{
  "d_model": 224,
  "head_dim": 64,
  "activation": "squared_relu",
  "norm": "rmsnorm",
  "norm_eps": 1e-05,
  "bias": "qkv",
  "parallel_block": false,
  "grad_clip": 0.5,
  "z_loss": 0.0001,
  "steps": 7197
}
Each number is 500 + 40 x the weight over the matrix's rms, rounded and kept within 0 to 999. Layers, rows and columns count from 0. Numbers have three digits each.

# layer 5 MLP down (transposed), 896x224, rms 0.102, rows 861-895, columns 0-55
620540478466449544490531493444426492482658465537420556559500456510536480521526497499529475490486464435509439473503467435492444426444478491469484469480574546549486586440
515478507460512527485502540455502466513545562472431466376477525532523498456478522558416532520541466492478468516400483577509532441490465500655466470485401570505505540521
479505479541585493460506551523510507553437506488496485498481455474450534497494519456499497472541514461547506509451475516499521468482527520550457528464449454523463569513
449464496502579444569511529541460462492560483541534496545466451444458492468448481421492420449510524456450488492462450475586511547521550555479487531514484499499462446464
514554552501521545448521511509491519495512538497502522487501562499479474373429508455479538513474497475543502548448526469510505508471523469500489466514445530532503465539
480427466545392419569540445505465527460488510530482409425485475506441519506498506578465452535481517597487462513466606518591513529529529527612488407470472467501584496436
508501444440489510497448480355525455505446523505459517463453450544479506452606453470484519433542512561457471462384473471469510492585457442517473463547556493546516520474
477430496544490474498467447432496444488487457511545403501512473487541471479515492558482418531456485499534527520432512519456548587510564502542517511458494487429440481525
487501516452534499543468496441539494555524542535471523441421487539483493469512470509485481524506556508501484478535521530496494489488522492476533516535483456536518479529
491535467512448542479502491511550484502533535524533526576517529434549502440449466453494555500526467564516560535594520445460416492521473492471407496489473492537543516466
521490464496498445480458555527472484443412466429548509455503430486565495458474479553484535447585560513503496559553539495448443384530532496548478532536434503560518536491
498450512493483469481502516516500530463518479515478502495506476509473460460480494519522503482520504538520506490502490522468514509490470544512497542473519497489511517497
457503512530535521507474535534525422535526518476486523566444540458549519493501495501572477558522488576497494435431399514560526520579416481492480501536444550568490496474
527484514516449426502494417532551505499476476484486596499474506525586533558539570472488449518494594468486496518501543543552478474487547471533478572527448501549508517498
512463512469510455474485516423515409425481429503463551507436503551519488512483486479547571462526434454514512490469469541512469454492481534444480450517453456489514419503
502490466566409515440535536484472532424504512442440526536497524579418449514487459540530558530520484537562527501520479495478500451401519495437480563449505485499460485495
495419458471549484469503505506498458572477502557452498452534526409513457539551571493503476526462462472462529551529567469507576528507431570518444584521518509504537454518
543533459508463505513523466530486519511499552489503511551451534506500495466480498487468478551499484483475510503455489505518500512474515490479551474549495492510531538535
468402527505494527477472535525503495581509538461463520518466507428485475477509471465468502536406464518544483532491476502536531548484512549462492503522484564495488471535
511464460476509511554500437505508398558503532466498564551568544493452513506458483492469587475530614499477454553471477547531492496549392418527479452485463490518543417445
490596522565535412509477520547484415541458546520503503548550507508512498505484472487512447520453416452487561477520417477446512450509536472508516478513459501501448416552
520526542513473451512541519513534433577478494527511458530423469529510550514494533485552550479554511572479511484470528474487494487460506524522539513456487515527509437542
515476420547446480447490463505521443479481490420449541546514479419507505446461490503529522517480528533581445496513452542481531503512533529452433521525488398524497522516
554486560453610479451511510481512502471551560588533489484557553523512527504469503535467496459476535480456463504511472546420530545420486532425436553474522537497515491458
545508577521530498461436495530564474478515488523451493434472475494533593495494481502464519510546474504408524543522449549477512489523511563501350488485469453445496512469
551484500469512515539501535485531500480497492502521496495563528478558508544502495484489497447477522588536541474558504492476509547474468544512516542476468480496569465498
512491499420476412464477449515420444569469547462507524411590505407539536481533485485461522443523593510496526528523486521501448470465592363519503533529463472467494542493
412464486524477570436465520549574537556552544494525448517478454544510571457402431551519512549439587568601510484437498471507536552557503562501527468441503535524516533486
537487433488455493482513593512478521523544453480494479467539557501560576551493438591486506452479578518514547592493557423463489549462444397519541569494536522436480544521
498484506518515401521522532510555568497470454492539523378493510551497458504466583518480491492605448537406497484481527516523526562475507542496551557458546423465507499490
411471457517497529540511424421534506515475530469491535488523537476514547561472465489562507567525622486593434509461510503495518515561469484483526458456526514479529500570
514599452539421481511492565458490481456465476573528504534477491503533508431501530545493486501457491523515478440528520428518513483567546510466527502482529571459460476504
448496492492625515471499464577479512459559422556558520466484556484528505551552556453503498482490461521512546493555508375507519506489578455456455515588504397503534487499
553612524544442440449563397516486485587502422433426448476468436557555543576558467515478465480477484509492505489439560478506531509546466513534492506529505547497474556470
476556462522448486545519420457509531563489523538481549518528442424503510501471468557496522474488509478492450508532477500529524510516546469532486488472478578488497433477
# layer 5 MLP up, 896x224, rms 0.11, rows 862-895, columns 0-55
421528428505418412430483445460473571446517529452452530581472492590514564494557456523537521447438456468511512450474505432535419549504530516572520516539544490523488488498
463514470476465532502516462464531473471415463530455460508463503446480489498523438480506544480459537445508500499505438519471500531470474491486579468532488575518608545464
496499537512489506503490564508433469443536504434505520416530521538518449547512443488505478503435578462449520445518473529524460403508486484564520430507527605539446449466
449485488492491463526523540475514557458427531512517474511511572504506514487518532570487508513516505524522482515502460469460488470507474490497493502483491503499531523481
511512567439502579478488529506462504513445523552549487487551498558427479534500473520468500543543468493494498442565482566528490441486497511509451549453409464420536508527
521487509466470461507542446437553589442537531558457446483455451514503560488552555497465514458560552491464538501441478454482463573509536450542504508529536479579556515519
539550467442491496512507428445499512510552446509458547489478438521475393459426531514490548546500573467466507500539577540473409441494518498462413484487546530546471539545
521525508516472506536521485493492541475497465535486424526504490517521490498547500494508560489454518498485512577542552483545500543487470538505536500530471520467560496480
450506512524539493462478449445449515509534499500561559549527464488513439546507470549501541487475619507482569496512519464543478427571506524519490483543451560468448521504
482507549526529581493511551459531559515548428561467568400594465512506477462581489445553455489551509562474541518432423452484480528499515542475504494586569532489537542450
464486429507495509459473503428479536428551466473504477504504440482450495572490453456492536552479531549452480468540519518469493448433488497541516468483460587454544582459
521487472489473474499464491519504534507445497517505502461552417480466466495560430459529441501474514470491574546557440489431419458418564446502555456496480439502553483500
470543534529541545509512538496541498501505453507455509443513501510424476482469506536484499442439478501465567492526514463509479470483553497435485463497514514452507447408
523557456419391549438509486449451495519471460537581520471484513524463564535541458481551507550461595494445455490532492495544475491435456532468489551481519522578528560537
564487486558482554532460499432514544432512513454430597433531449459422513517491487413500477553498529546517521506494449502447469447533530486525477523431534580396547545450
489543501456453463478444468448467513523506520499461510479544486547497408473473484492521461549512512500466448536520474477459451502507600451497539465465485465480482589469
505497491528502409506484520477460522457521486545472503499525499484464500496552533569523518494541489531491568504497507552529507494485485479549452507474491518482557493489
529490489517478382477494504504547525461507420539455482484477507465461478416477530514515518476476534538511503476513466530509486456463492458519532436479547512569503463543
458455475480494508386508567518447583437541529505507551466468515585507484484507549470380472508483442461517524517506515478491505557497632495461522525498553540522446603546
534481562467512509494524461441488520458491485534470399515480526495464510500469511453531555478447486464457544553508532441444488491495472561481442543560565525579490475522
550524532483413553478432473551450477510526492532599479489561493496531494490455488472551524517517547524473546433467417438439535535421471470485555534544502562502498583533
493522532497466454536513514480429500504437488504487518437511434553460456473485488408479521567427574514493462544469465425462452527487509537498532499519559510467489513510
492481525483457484497463493498481487470496516483504450530479533500427506475551474517539491544473523526458429503539476526535501479497448506567510481471524481504568494518
515548558416461537565536530528454443504517510552540474522444505501491431543528427461515496470446556402522505459499497412529484467506425513463533532479490463503498520529
562582543470513457463516497424482532521522461450556476460432501482528388551458505521418534476504579519434532499466498449492523479525497495564484388538459497553501509519
447480556528513428436569512512518500546555519554497510506453525459513383568507496512480517515492527441580498531507595550539521524524570427416501494447592576436495487427
546552524488520540555541567389464531512504512470584540450587531488443413450490485495475490477541514369505481502498517550489430503460534491521519490438571488457476507553
488492469457382530516437464504438510402520464447568494470579488501486475507513513496481533505433534506534465464478478509480491505475476433497504542466562476527487503466
446501429502520432441572499404523562500531460535557518511510569510479420441434486490552605504491449428474448544429590549458459495395548475513459543568600535454575549490
479515521528479540609430378382521476525490386543491488417518470479495579493503478528492471505520542508543562465508432467552466469510582427496498483562526512511534560501
505510536485485468508503496492460543467508493511559436513487519518531459456516553479496519559547525505481494518480405468378495486517468541526479494469571499470544466526
588504458512506553502427558479491511463508490630527481467501541507433551500526504454477580536509505458506520444518542433517421558523469512533479454503516463439520493505
482493533468471541552550481480478568451535534496608436471545499532526517507499476523486441479510555453545505504527470414534462464497495514473465525460550506489456534501
498491540529486456534543485570419519526472486437511477539486551530455584520486449551490521502457564515446540576473532428427504525555610457515485443522540480461494513477